python train.py --norm="layernorm" --norm_place="pre" --parallel_block=false --init="normal" --init_std_up=0.0276 --weight_decay=0.018 --steps=3501 --dataset="wikipedia_en"
Each number is 50 + 15 x the weight over its row's rms, rounded and kept within 0 to 99. Layers, rows and columns count from 0. The size before them is the row's rms in percent of the matrix's.

# layer 4 MLP down (transposed), 768x192, rms 0.22, rows 721-767, columns 96-143
093:58 53 32 37 53 51 51 63 56 34 35 55 87 60 57 59 63 45 46 33 17 30 52 36 33 41 27 48 23 49 37 20 46 62 47 18 21 63 39 35 24 45 50 45 61 48 59 83
102:50 49 62 49 61 63 18 52 50 39 32 50 61 39 60 42 48 20 41 21 55 47 57 36 70 61 73 77 29 76 53 41 55 42 59 07 74 70 43 51 51 37 58 39 70 39 57 95
098:67 26 31 41 29 63 57 59 50 77 40 42 31 43 44 63 39 44 60 60 51 50 68 38 66 33 86 37 29 32 34 62 54 56 67 53 47 16 57 75 66 53 44 48 39 69 69 55
105:58 33 50 74 45 59 52 46 74 51 57 52 65 77 59 76 40 25 47 31 48 58 47 44 76 74 42 76 19 44 72 77 63 66 49 61 30 57 40 79 44 45 57 52 47 42 59 26
087:60 50 59 84 53 58 39 38 56 43 46 60 25 54 34 34 33 51 48 83 58 42 42 17 47 65 51 75 46 75 67 65 29 39 42 60 39 51 43 41 55 71 49 45 58 68 21 70
107:48 64 61 50 52 37 48 43 53 64 57 63 46 58 40 59 43 39 58 41 50 34 44 39 56 74 55 54 84 65 51 42 08 37 51 51 39 74 13 24 39 74 48 68 28 60 52 46
093:59 55 68 38 44 45 64 43 73 63 60 40 68 55 79 46 42 54 45 48 71 50 43 63 69 70 44 42 56 79 45 46 38 65 39 36 76 64 22 55 45 51 45 27 35 48 72 43
084:53 57 53 47 51 35 35 39 56 40 42 69 47 75 41 42 33 35 42 78 58 43 80 38 44 62 37 37 79 07 31 34 36 47 65 32 25 60 67 52 44 40 68 57 58 86 37 79
097:39 48 52 59 56 59 45 53 66 62 36 42 34 52 38 44 69 61 40 41 41 36 41 38 36 47 72 54 63 45 46 41 77 18 36 75 57 65 73 37 52 49 57 09 44 27 68 45
102:34 45 29 11 46 60 32 70 35 46 60 42 25 40 57 36 71 38 24 45 41 56 55 59 59 42 60 38 47 62 60 88 68 38 42 30 41 66 31 27 66 49 57 38 61 68 33 57
106:63 49 42 54 39 18 30 19 38 49 71 62 34 38 52 56 33 38 40 31 54 42 68 42 75 68 62 43 67 32 82 37 36 71 50 56 68 56 39 40 42 47 47 69 42 80 41 62
095:37 55 53 71 16 75 57 72 27 53 55 43 56 42 62 52 78 49 47 07 63 56 59 57 38 48 46 67 11 59 60 66 40 30 44 55 33 37 50 51 32 44 55 43 44 30 42 54
099:56 42 88 61 26 78 58 50 73 42 55 44 34 79 53 36 51 28 34 34 55 51 52 17 49 58 66 56 69 74 59 38 44 24 54 62 87 50 52 64 54 73 72 16 25 44 50 63
106:55 40 54 69 63 45 34 37 75 51 51 63 73 25 81 46 32 32 16 53 63 62 47 19 50 43 30 54 64 40 37 64 35 46 59 62 71 50 42 43 23 31 38 45 48 88 52 59
094:78 24 28 83 35 62 29 43 41 60 39 42 43 17 80 87 47 25 69 33 29 56 42 56 60 65 45 54 67 43 48 53 42 45 53 57 51 29 93 36 51 48 34 54 52 65 29 47
101:61 58 56 47 51 49 39 35 83 78 46 57 35 63 53 45 22 40 53 51 74 44 36 50 55 58 20 93 52 53 71 57 54 45 48 67 57 41 43 68 45 31 38 51 47 44 42 49
102:51 49 60 82 50 57 60 79 44 45 70 80 59 63 35 54 57 56 65 22 76 52 50 55 40 42 39 64 76 32 65 41 53 42 36 74 17 40 32 59 74 53 49 68 60 36 35 53
110:52 30 48 41 45 60 65 47 29 77 70 62 52 59 24 50 43 18 44 43 81 34 24 55 58 48 30 36 44 52 51 42 50 44 64 66 62 73 02 49 63 50 34 29 69 46 59 54
062:53 37 70 39 48 52 58 40 46 76 59 48 55 58 68 48 17 71 48 38 03 54 59 20 59 36 43 44 39 55 61 60 60 72 55 45 54 32 57 77 81 44 24 28 72 30 68 66
096:43 73 44 48 34 50 50 67 69 53 17 58 63 53 16 50 56 45 37 43 40 66 83 59 39 58 49 48 15 63 53 70 34 39 45 29 83 46 58 43 58 34 77 31 48 16 26 62
101:13 61 85 20 41 72 39 69 21 43 29 54 58 51 33 59 43 49 75 59 51 56 57 39 51 64 18 53 59 59 31 65 45 55 49 50 83 43 54 65 52 41 76 50 73 35 52 80
099:54 39 53 52 67 64 44 52 47 34 63 53 67 70 36 48 56 56 65 73 36 37 57 64 51 56 89 89 30 22 77 41 30 47 70 38 50 72 70 49 33 68 55 32 42 31 51 50
112:65 69 54 54 78 96 53 54 51 25 40 80 42 32 63 33 42 38 45 30 53 72 59 74 54 42 31 38 49 29 56 53 47 44 56 29 46 44 65 52 35 70 46 55 42 51 17 59
098:40 61 53 34 47 40 47 57 65 55 39 53 49 37 60 75 50 46 68 50 38 62 59 71 48 78 80 46 34 45 32 47 51 46 55 62 55 67 46 44 50 71 28 30 34 30 59 62
098:43 60 46 37 46 51 47 49 44 42 79 80 46 45 19 37 40 72 60 32 33 35 51 72 82 71 74 43 78 68 57 63 74 56 42 27 39 50 77 31 55 53 89 46 40 82 57 51
104:42 49 76 70 57 20 38 29 31 45 56 64 41 57 47 55 61 24 54 67 68 67 38 43 65 51 49 76 63 38 41 33 76 58 34 59 38 48 43 34 52 31 43 50 60 66 63 38
107:49 42 46 43 66 30 68 76 50 40 51 52 28 41 33 53 45 61 72 53 55 56 28 58 43 40 69 61 71 33 43 64 29 57 45 63 39 51 53 62 40 38 60 61 65 67 35 23
103:41 55 57 57 46 70 48 54 54 53 13 57 71 82 45 43 61 70 64 32 19 27 81 45 51 50 61 34 57 20 41 55 75 45 51 41 40 74 80 43 48 45 29 35 53 64 52 59
100:43 31 51 52 55 62 64 43 80 72 81 60 61 42 61 46 56 54 45 46 76 40 47 34 61 57 83 34 84 45 34 36 42 61 56 46 57 35 29 23 48 53 56 48 59 46 65 49
103:33 51 62 31 72 40 42 57 57 66 30 55 54 62 65 30 66 70 56 63 48 50 47 28 46 50 35 67 43 83 42 63 54 22 63 44 66 74 57 34 67 56 47 85 49 44 51 48
101:52 33 76 61 28 38 50 52 36 46 64 60 49 41 72 60 37 71 66 56 48 52 63 41 56 46 33 65 38 56 39 60 52 35 50 20 40 39 43 63 30 51 40 42 36 35 38 62
109:56 55 29 46 73 40 54 65 67 44 39 46 14 44 42 29 44 59 46 44 54 69 41 59 37 48 11 61 43 35 25 54 59 41 41 63 49 29 52 50 61 48 48 42 52 59 55 31
108:27 46 52 35 43 46 42 52 60 56 44 64 24 30 58 36 49 46 58 51 60 44 22 57 54 76 41 51 44 55 53 23 52 16 51 38 42 44 26 57 39 58 42 48 30 54 37 58
096:38 57 52 38 49 42 58 54 54 38 50 52 54 41 46 40 55 63 40 67 45 10 26 58 30 37 66 57 62 39 52 45 37 59 44 57 67 43 92 56 64 92 53 64 37 27 89 42
110:44 47 16 41 59 43 78 40 28 48 54 33 55 24 44 39 59 77 71 75 55 47 74 66 46 48 43 40 52 54 36 53 64 39 49 57 55 49 39 37 63 65 72 81 64 28 45 63
102:49 56 51 44 43 24 49 62 60 70 69 69 26 41 76 37 41 64 60 48 26 49 82 41 44 62 44 39 59 55 79 55 92 39 59 49 41 33 40 31 34 35 34 21 36 46 39 65
106:63 36 34 52 24 35 35 27 49 55 25 39 47 43 50 74 34 60 52 65 48 66 72 50 66 61 40 48 47 63 62 58 37 55 46 63 44 31 32 47 82 25 64 45 45 80 50 43
097:56 49 23 28 53 75 46 64 67 42 42 46 26 55 56 30 58 60 09 36 43 17 68 44 41 42 40 54 47 71 72 64 47 75 46 39 49 69 22 70 43 62 67 35 65 47 50 67
095:61 49 86 38 31 29 38 39 36 75 44 62 67 38 48 34 48 55 53 63 49 56 55 42 45 61 46 47 62 57 59 52 20 31 33 49 52 34 70 62 66 48 45 17 68 41 43 61
102:59 78 45 38 29 31 43 42 37 62 75 62 67 42 47 58 56 30 43 68 27 55 68 74 51 69 67 65 52 72 38 41 69 45 59 65 66 27 72 54 51 61 71 47 55 43 68 29
105:68 35 07 52 41 43 74 35 54 50 37 40 62 32 60 38 41 64 61 57 68 60 65 56 52 65 75 51 59 51 59 47 76 45 31 46 19 47 40 43 54 42 45 72 53 33 66 58
093:61 71 20 45 33 46 47 73 68 58 64 34 46 62 55 37 71 43 31 33 81 78 44 39 45 41 26 45 47 35 45 56 34 27 60 65 52 58 30 20 49 49 41 52 62 72 26 28
084:28 54 60 69 53 24 55 51 46 30 17 60 69 32 49 63 58 61 29 39 47 59 54 45 38 42 42 61 34 51 36 60 40 41 52 43 55 37 54 46 42 57 46 60 66 50 64 22
111:51 49 50 36 59 63 29 29 41 59 54 51 23 39 51 30 40 44 51 25 51 40 38 44 70 51 62 48 39 72 51 63 41 85 91 14 36 56 53 41 67 39 54 42 53 63 57 63
112:38 51 41 55 82 54 62 43 56 67 44 22 38 52 62 53 47 31 44 36 55 47 46 95 52 58 41 62 37 61 69 82 43 59 67 46 45 48 43 47 62 36 59 37 61 77 44 23
099:78 27 88 63 88 61 31 46 71 61 59 59 18 85 65 33 33 43 61 56 36 34 49 49 40 37 49 58 44 52 77 33 58 54 78 55 33 68 55 35 27 42 43 56 26 45 63 36
107:47 54 56 48 33 78 54 54 39 54 46 73 75 78 50 41 63 58 65 51 30 32 58 48 46 57 64 29 15 52 55 58 28 54 63 61 48 82 63 61 36 34 43 44 21 35 45 86
# layer 4 MLP gate, 768x192, rms 0.236, rows 722-767, columns 96-143
108:71 25 48 57 45 36 52 40 18 50 41 57 29 21 38 60 39 46 38 84 64 89 56 55 59 72 28 28 44 38 46 67 41 58 59 78 23 16 57 65 41 52 58 49 33 28 49 53
103:39 56 23 60 77 30 43 80 49 36 12 63 51 51 73 67 71 81 76 45 62 73 43 57 44 37 28 54 24 24 39 69 49 76 51 51 47 40 36 31 58 64 60 58 56 47 52 68
103:47 68 63 42 26 43 42 42 35 80 62 62 34 76 45 30 27 77 48 66 44 58 29 39 44 32 34 47 56 32 78 37 29 73 41 84 55 52 71 59 38 43 56 52 60 50 44 36
089:46 47 16 30 52 13 67 58 65 71 46 32 63 72 58 61 50 62 32 23 42 49 32 31 55 43 47 39 58 83 42 46 44 73 60 57 69 53 48 25 41 55 61 73 59 29 54 71
102:32 58 86 30 64 59 23 71 65 55 68 36 30 40 46 53 45 39 41 56 30 45 38 51 37 44 37 54 53 59 34 42 49 40 63 23 67 20 59 64 30 57 61 34 31 52 53 54
100:68 53 66 59 56 31 64 58 57 55 50 18 54 46 56 51 46 51 46 53 47 57 25 32 20 65 59 49 59 69 39 35 56 44 34 36 55 47 53 55 38 89 19 51 19 27 55 35
098:58 36 49 49 53 61 64 47 58 65 32 55 66 40 61 46 61 64 77 58 58 50 73 52 52 50 45 29 45 13 37 48 36 50 27 56 34 60 63 31 43 56 60 56 60 39 49 39
102:22 61 32 47 47 44 50 21 38 27 46 60 71 70 39 36 60 59 67 69 40 78 34 64 43 24 53 48 31 54 66 53 66 49 61 83 42 59 70 28 49 72 47 45 49 40 62 59
101:67 51 48 61 31 69 28 31 66 53 67 33 64 74 63 73 51 64 42 48 58 38 52 57 56 62 28 54 48 32 87 72 52 55 40 56 30 68 37 52 20 43 59 39 55 53 54 64
094:46 52 50 43 33 52 36 74 76 42 44 34 58 28 83 25 73 70 27 34 78 51 68 50 60 57 48 53 18 53 24 66 33 73 30 59 35 65 36 52 53 32 58 42 32 61 56 29
101:50 31 48 48 71 58 50 78 74 37 41 37 55 65 53 53 80 48 42 24 45 78 57 54 50 59 43 49 99 54 54 47 69 50 64 60 46 46 47 70 53 55 29 33 53 34 21 36
095:55 24 83 28 30 05 42 66 41 39 59 38 53 72 54 77 60 74 58 47 46 51 36 59 52 43 42 75 67 50 54 35 44 55 50 62 58 78 48 49 42 36 64 19 79 60 43 47
099:37 43 64 61 31 36 19 40 32 43 67 17 26 54 46 66 51 47 42 52 67 48 37 41 53 47 63 58 29 55 73 12 28 49 52 45 44 78 34 44 54 77 58 56 56 84 33 53
098:74 73 43 55 34 54 80 28 47 49 63 58 54 56 42 54 63 53 64 46 38 80 62 54 65 51 37 47 42 64 70 26 48 59 47 65 76 58 80 54 53 35 59 46 57 50 69 24
108:49 50 59 34 36 76 53 37 72 36 70 64 41 84 48 36 90 37 54 37 36 59 46 53 45 43 57 43 53 39 52 63 62 36 21 57 53 43 72 60 40 56 56 41 56 59 54 64
101:33 45 44 28 18 51 45 53 38 23 36 62 61 54 63 55 62 43 58 76 47 42 51 40 48 81 61 30 38 58 57 58 63 60 45 37 73 65 42 33 42 50 63 23 61 61 59 65
110:42 49 76 38 15 59 46 55 44 59 58 61 47 71 63 81 33 45 67 31 49 36 30 59 54 50 54 56 80 61 60 51 63 64 58 40 55 18 76 53 16 40 57 42 45 77 56 47
090:79 46 22 19 43 42 60 69 59 43 42 31 68 26 67 43 25 38 58 42 58 33 31 39 61 48 43 11 52 44 41 70 63 59 69 55 43 61 65 43 46 69 59 59 52 34 68 48
113:29 55 62 44 31 21 60 22 62 48 54 56 47 24 64 50 80 27 72 49 41 75 53 72 61 70 48 44 66 24 68 47 48 58 50 33 74 49 57 66 46 26 31 23 38 77 35 56
098:12 44 60 33 63 70 56 21 47 33 65 63 79 50 68 53 52 73 81 71 65 37 40 61 33 37 46 56 46 55 34 22 53 34 56 56 64 29 63 66 27 21 39 49 40 55 67 59
088:44 62 61 35 60 48 45 52 54 53 72 32 73 57 34 49 33 50 67 35 62 69 62 65 44 37 45 55 41 37 33 31 52 48 64 39 29 72 68 30 09 48 48 64 42 25 52 28
105:62 53 54 39 34 42 58 38 52 19 60 47 44 82 67 50 49 56 34 75 41 41 45 63 57 48 54 39 42 58 33 39 42 70 54 70 44 23 41 59 37 69 34 51 26 10 12 54
102:47 49 40 80 63 45 64 58 47 57 82 49 45 65 44 42 33 51 38 68 44 76 31 12 29 64 56 24 62 46 42 53 54 62 48 76 41 51 64 49 47 44 52 41 51 62 59 67
081:45 50 65 65 48 67 60 44 68 81 59 39 21 68 72 66 38 58 77 46 28 33 25 31 66 79 39 34 50 49 55 34 52 73 71 77 45 62 40 24 54 49 71 39 52 87 49 48
101:39 67 39 55 60 79 55 06 46 45 30 70 49 48 64 50 56 66 46 67 65 56 26 55 65 66 63 53 41 46 62 31 59 50 49 92 58 62 79 19 43 40 42 37 60 62 43 54
111:16 29 28 54 40 25 51 80 73 63 64 52 72 34 70 37 75 61 49 74 68 64 29 66 53 43 31 44 47 48 43 53 67 59 55 47 53 55 58 18 57 48 71 45 52 73 30 44
108:44 65 47 80 30 41 51 65 45 49 46 23 70 44 33 38 55 44 41 21 63 61 73 27 63 46 69 43 53 21 48 59 64 37 46 34 53 74 49 33 43 40 40 56 40 38 82 64
103:60 68 40 48 73 76 67 42 50 55 32 63 29 49 53 52 71 31 49 67 32 64 39 49 54 69 72 31 58 70 61 45 52 35 57 70 60 24 56 59 43 41 24 49 55 35 41 38
107:80 55 38 62 50 41 42 47 53 51 60 41 61 39 64 41 55 45 58 43 57 63 26 49 52 71 55 64 58 62 43 40 26 26 54 63 63 32 29 49 66 37 60 34 38 86 62 67
099:55 21 56 41 86 79 85 60 55 44 55 42 34 60 55 68 37 64 64 66 40 49 59 78 30 45 43 30 55 29 44 46 72 66 41 44 43 24 76 70 57 89 62 46 46 58 41 78
097:95 77 57 39 40 49 48 34 58 61 63 39 54 44 52 35 42 38 51 58 68 70 67 54 64 49 20 49 35 57 53 50 74 51 25 68 47 28 48 32 21 49 65 62 64 48 51 54
094:62 54 36 53 67 44 55 31 37 60 69 60 51 50 63 51 48 55 34 44 57 44 19 42 43 71 61 30 32 45 33 48 59 38 41 60 65 48 51 07 65 64 52 43 72 42 31 62
088:35 31 48 47 28 62 25 42 71 19 42 45 37 50 65 34 47 57 40 34 49 91 33 58 86 52 39 68 36 31 51 58 51 47 58 41 28 52 58 73 30 37 27 44 57 65 48 40
108:45 60 61 42 53 49 71 46 29 29 36 47 52 70 42 48 72 40 73 79 64 47 51 41 65 73 43 52 56 66 54 52 46 53 38 47 57 78 35 44 37 66 40 60 18 44 31 64
105:43 48 63 50 41 67 57 25 48 54 35 20 64 77 52 68 60 72 39 64 55 54 33 65 73 59 61 66 49 57 44 20 73 54 32 72 60 69 42 50 35 57 67 55 52 48 52 49
101:48 47 55 62 42 59 43 35 53 71 34 75 52 68 31 26 36 80 59 62 45 64 58 65 46 69 61 35 46 46 40 44 67 44 35 77 37 48 41 64 46 48 58 67 42 34 57 46
094:49 29 62 65 60 52 54 36 36 62 47 38 30 28 45 30 52 67 58 45 67 49 38 58 57 78 61 46 58 49 43 82 71 43 63 54 38 53 56 48 73 30 55 71 33 63 50 49
102:09 51 28 56 46 45 56 23 64 31 42 46 64 73 60 48 53 83 47 45 53 60 46 36 71 59 39 45 57 40 58 46 40 62 60 48 54 39 49 60 48 33 45 48 48 39 31 64
099:59 67 80 84 52 35 49 22 39 72 63 48 49 81 49 31 54 37 57 31 43 36 37 36 39 51 57 42 37 34 54 54 42 57 34 54 53 32 45 51 34 70 63 58 35 40 49 56
092:32 27 53 60 37 22 51 27 50 45 65 52 83 51 47 46 35 48 61 51 51 30 63 55 48 51 37 74 53 36 70 75 57 67 41 57 23 50 52 62 24 43 33 57 33 71 84 54
092:51 38 57 44 67 67 24 74 38 59 62 53 50 50 35 74 40 57 67 42 40 46 49 41 84 08 62 40 52 94 48 32 25 36 43 30 65 31 57 64 38 42 56 32 62 50 56 42
092:48 53 68 50 56 58 48 56 24 60 54 67 27 57 46 75 69 47 51 88 53 44 74 52 34 40 46 38 31 73 64 24 68 64 42 66 50 34 51 46 38 50 68 77 35 55 47 34
104:62 55 34 53 63 80 36 36 45 34 45 58 86 55 24 40 92 44 56 46 42 55 27 41 26 54 73 63 26 34 41 49 41 62 67 34 33 49 67 36 62 36 49 45 67 61 56 44
103:34 56 67 44 66 42 55 75 21 60 73 48 53 56 25 65 44 43 64 52 68 61 45 61 78 54 86 31 25 58 71 60 48 42 68 85 51 82 74 55 52 62 62 72 53 58 40 41
101:50 41 95 35 69 64 65 39 30 47 36 69 51 47 57 78 44 52 44 62 57 60 55 48 74 64 77 53 53 45 50 79 40 61 35 70 35 51 52 44 75 10 43 29 44 35 39 39
103:63 61 43 68 43 49 54 40 42 46 81 52 50 37 50 25 80 29 51 46 31 49 56 48 39 43 76 58 35 32 40 63 71 67 56 55 63 57 37 55 70 36 62 52 49 24 16 43
# layer 4 MLP up, 768x192, rms 0.245, rows 722-767, columns 96-143
113:51 38 36 57 50 66 58 81 64 75 66 71 59 60 43 55 30 69 60 42 43 61 59 55 40 30 36 42 49 40 73 55 36 53 34 39 49 47 49 52 53 44 45 47 49 61 42 48
105:44 22 72 55 62 35 33 42 32 35 68 54 67 46 53 52 35 53 50 44 52 50 30 74 45 65 32 70 69 54 56 51 59 32 26 41 39 93 71 51 39 46 70 50 04 51 46 38
100:41 47 43 31 50 43 62 30 31 47 48 48 41 42 54 47 38 47 37 71 56 43 42 54 47 49 57 62 28 55 82 51 46 45 39 69 78 62 49 72 37 67 53 43 35 50 53 29
097:60 39 34 34 61 73 44 47 44 43 22 68 45 67 37 58 49 56 51 55 19 45 60 30 35 44 57 47 56 66 55 52 52 62 41 53 58 52 44 59 49 40 66 64 59 63 59 69
098:37 26 54 31 62 31 54 33 43 45 66 46 58 82 31 28 64 45 47 37 51 63 44 52 28 38 43 65 64 50 74 62 57 59 92 34 68 57 58 81 60 60 46 57 46 20 53 60
093:50 53 47 58 56 34 66 63 48 51 64 48 42 74 58 12 53 53 41 27 77 57 14 37 10 44 54 61 34 53 42 64 60 14 51 36 28 56 48 52 36 49 35 42 69 47 46 51
095:35 32 51 29 31 32 62 61 65 62 36 46 69 59 76 43 65 67 67 61 51 63 80 62 49 44 55 53 63 28 75 33 40 41 52 69 40 29 65 40 38 52 46 72 42 34 60 56
101:59 56 38 67 35 49 24 40 71 67 42 29 66 36 49 41 36 46 41 58 28 60 60 43 57 47 35 64 72 37 71 70 46 21 83 37 45 37 69 81 48 52 64 39 68 67 70 36
111:65 38 59 79 39 58 67 50 63 43 36 48 33 56 47 75 33 41 63 51 76 55 36 52 48 58 43 48 60 24 81 33 13 66 67 42 36 61 75 82 24 47 64 46 50 58 41 58
100:90 38 47 30 46 65 65 74 61 45 61 60 52 62 54 54 48 35 52 61 41 58 51 59 25 55 76 48 39 42 57 46 19 65 62 64 26 63 43 59 56 60 44 63 45 37 50 57
100:45 38 55 56 47 48 84 31 02 63 35 59 25 45 46 31 36 72 59 52 41 52 51 33 37 47 40 53 49 24 35 38 52 52 47 60 38 26 33 23 55 35 45 75 52 52 42 67
101:64 58 69 53 42 48 45 55 57 36 49 61 56 66 59 34 52 47 55 64 34 66 58 39 53 38 73 70 19 62 49 30 31 43 49 21 78 31 81 56 51 66 49 57 40 81 84 33
103:69 82 45 57 55 53 79 64 36 41 72 50 53 60 41 36 58 63 50 74 56 79 37 47 59 60 42 61 36 63 36 38 92 53 51 49 30 56 52 44 42 45 72 35 32 38 16 47
093:56 65 36 80 58 51 41 41 68 55 41 42 45 52 62 60 54 52 29 56 48 49 53 40 31 54 75 32 32 13 41 54 42 69 25 51 48 58 68 46 46 63 29 75 33 46 65 22
108:49 25 51 54 53 59 46 92 54 52 42 39 47 52 63 56 79 38 03 76 40 51 63 53 62 92 62 67 38 15 27 69 33 61 54 61 56 51 63 52 57 63 62 46 49 67 33 52
098:53 67 66 61 59 63 54 36 57 34 44 55 51 49 60 38 42 55 70 40 68 71 43 31 38 07 52 44 34 60 57 59 49 59 31 49 28 73 44 34 72 21 36 57 40 65 44 53
108:57 66 57 40 61 75 40 34 28 65 24 46 40 54 59 50 65 48 63 55 62 23 43 76 73 43 33 22 39 66 17 38 54 76 49 44 49 34 23 53 37 74 34 57 54 76 57 43
104:37 29 45 75 33 65 60 59 49 35 33 52 26 26 35 44 56 36 33 58 43 49 57 51 21 53 44 33 44 51 49 30 34 61 33 54 42 56 31 50 52 32 43 45 53 55 64 28
109:62 61 72 60 58 32 31 54 40 32 49 66 51 56 41 43 66 38 58 70 65 66 34 37 68 32 43 60 27 65 47 43 65 27 60 41 20 45 78 08 42 24 54 56 27 26 31 52
097:24 30 42 52 45 22 68 53 51 47 36 54 70 63 73 63 53 37 42 68 63 25 49 75 56 38 50 71 60 43 48 35 40 53 58 46 65 36 26 56 60 65 29 37 56 63 45 40
077:33 49 30 45 30 43 65 54 56 64 45 49 55 40 65 56 49 44 26 99 89 32 58 56 39 39 25 49 55 26 70 60 26 62 49 60 51 39 35 31 65 46 33 37 75 56 42 61
100:46 24 54 46 47 64 47 37 55 61 40 24 60 51 45 48 36 47 58 52 73 63 54 44 69 58 43 33 56 48 22 53 61 65 51 43 47 45 48 51 32 57 20 42 55 57 28 39
105:60 67 56 55 64 51 34 25 42 59 48 55 48 61 59 56 73 34 31 54 78 32 48 69 48 24 61 58 57 54 55 36 56 73 59 31 86 60 40 50 34 77 54 36 42 68 64 29
107:77 50 55 46 61 56 28 69 38 36 60 68 35 45 46 38 49 37 56 43 48 65 24 24 41 49 41 58 48 48 55 50 46 54 54 67 62 47 72 78 48 50 35 51 43 43 54 71
084:63 52 49 40 61 44 60 51 44 37 68 55 43 25 35 13 30 43 65 49 27 47 36 48 42 48 58 44 41 61 51 53 76 54 48 72 48 52 52 55 63 52 47 52 56 53 26 66
109:51 44 36 48 40 47 76 86 67 74 44 14 43 39 82 37 53 61 65 51 57 57 35 37 57 56 12 44 31 66 42 59 53 42 60 70 55 57 67 39 39 40 55 21 77 78 67 52
095:45 61 45 75 28 27 63 62 60 61 61 51 82 76 44 60 45 61 28 75 37 29 51 34 39 74 52 46 53 40 63 69 51 41 55 52 76 61 96 58 54 41 31 45 43 45 63 46
104:64 65 56 55 57 53 59 54 63 28 06 42 64 64 55 42 27 46 56 45 50 50 32 54 49 84 43 85 34 49 38 29 39 48 56 56 36 59 48 42 53 56 49 54 57 29 70 48
102:64 57 29 67 55 61 40 54 53 45 72 53 26 73 56 39 33 34 37 27 63 42 44 48 42 50 56 56 63 34 71 10 39 40 47 38 75 43 61 61 49 20 52 27 32 28 42 78
101:55 38 40 63 58 62 63 26 48 00 49 49 57 71 49 56 46 67 33 49 69 53 28 38 34 26 49 60 54 61 28 34 68 43 37 44 52 54 31 46 65 25 36 45 39 46 50 53
096:41 48 55 58 54 62 60 61 25 33 45 62 60 52 47 48 91 68 61 54 44 38 73 53 45 47 48 68 61 54 45 41 39 53 35 61 52 19 62 55 83 46 46 38 56 63 37 45
098:55 69 29 81 43 33 69 32 48 33 53 55 46 31 45 25 61 63 55 22 80 22 43 40 74 66 74 45 55 35 53 43 68 36 65 25 51 54 48 45 72 41 52 47 67 73 41 55
098:65 26 37 78 58 44 53 72 42 67 51 41 28 36 65 69 32 51 59 55 71 45 60 39 56 75 66 39 57 56 75 40 51 44 35 19 54 44 44 58 47 25 61 50 74 63 45 49
107:44 13 54 67 67 57 58 44 49 36 58 45 24 42 42 42 42 67 60 54 65 57 41 54 59 47 53 43 30 70 67 89 58 41 58 61 48 76 40 15 55 60 37 54 32 17 41 57
105:68 41 60 67 54 65 43 55 34 55 60 53 27 32 38 63 59 18 77 44 10 38 41 79 56 57 30 43 40 57 55 54 54 43 40 56 43 30 53 56 67 47 62 33 83 25 39 48
109:61 52 34 57 59 68 64 51 61 40 51 68 47 58 64 39 55 57 55 47 46 77 72 47 33 81 81 49 83 11 51 55 42 32 49 50 47 55 52 54 36 50 34 34 45 34 34 61
093:25 77 54 50 67 50 53 64 59 51 68 54 62 58 60 73 61 15 45 61 15 70 41 35 58 61 82 51 31 30 47 41 60 59 41 57 60 40 33 45 71 44 33 58 31 55 54 27
106:90 22 41 48 70 48 40 50 46 39 50 61 30 68 60 59 34 37 65 47 39 61 80 55 57 65 46 40 74 37 37 58 41 52 40 65 49 31 38 50 65 38 30 55 76 48 51 40
103:34 27 66 37 60 48 42 40 39 69 55 51 42 53 74 62 53 49 53 63 64 63 33 27 16 55 69 79 61 62 44 49 63 27 47 16 34 37 60 68 41 52 33 29 63 67 52 39
093:57 25 32 69 72 40 42 85 56 73 72 15 58 30 46 55 39 33 47 58 51 41 66 43 81 47 25 43 44 18 27 35 52 51 57 28 68 47 36 50 52 36 63 69 45 57 38 41
099:45 41 78 39 68 69 33 59 33 60 66 46 38 50 50 56 44 53 60 84 34 50 74 61 36 55 37 62 49 89 41 86 60 81 37 60 71 53 32 34 77 68 39 59 50 59 49 62
094:46 39 50 50 56 52 54 57 44 28 76 52 42 55 51 57 71 46 63 15 71 36 51 41 55 45 40 60 78 41 41 64 63 49 59 53 53 29 37 46 53 46 60 56 40 22 58 59
089:75 50 28 42 68 49 27 51 34 55 49 59 69 40 49 16 64 40 36 67 66 38 37 17 32 61 51 39 41 50 20 51 49 56 47 43 37 52 57 29 64 37 27 76 56 62 77 63
101:29 48 58 43 50 68 83 56 34 79 49 29 71 53 49 36 67 66 31 52 90 35 65 59 78 48 52 36 51 48 19 75 37 54 45 53 36 48 43 60 49 52 49 50 67 51 37 67
115:50 60 60 79 24 43 36 30 39 58 25 55 57 32 57 81 55 49 39 41 45 21 74 34 55 42 39 47 53 81 64 66 48 61 50 54 33 49 58 53 81 58 67 45 53 45 47 56
103:48 47 47 64 39 60 47 59 81 45 46 41 42 67 37 62 42 43 56 77 59 42 60 62 41 37 46 45 38 57 14 61 44 52 83 84 56 32 55 62 34 68 37 51 89 00 60 55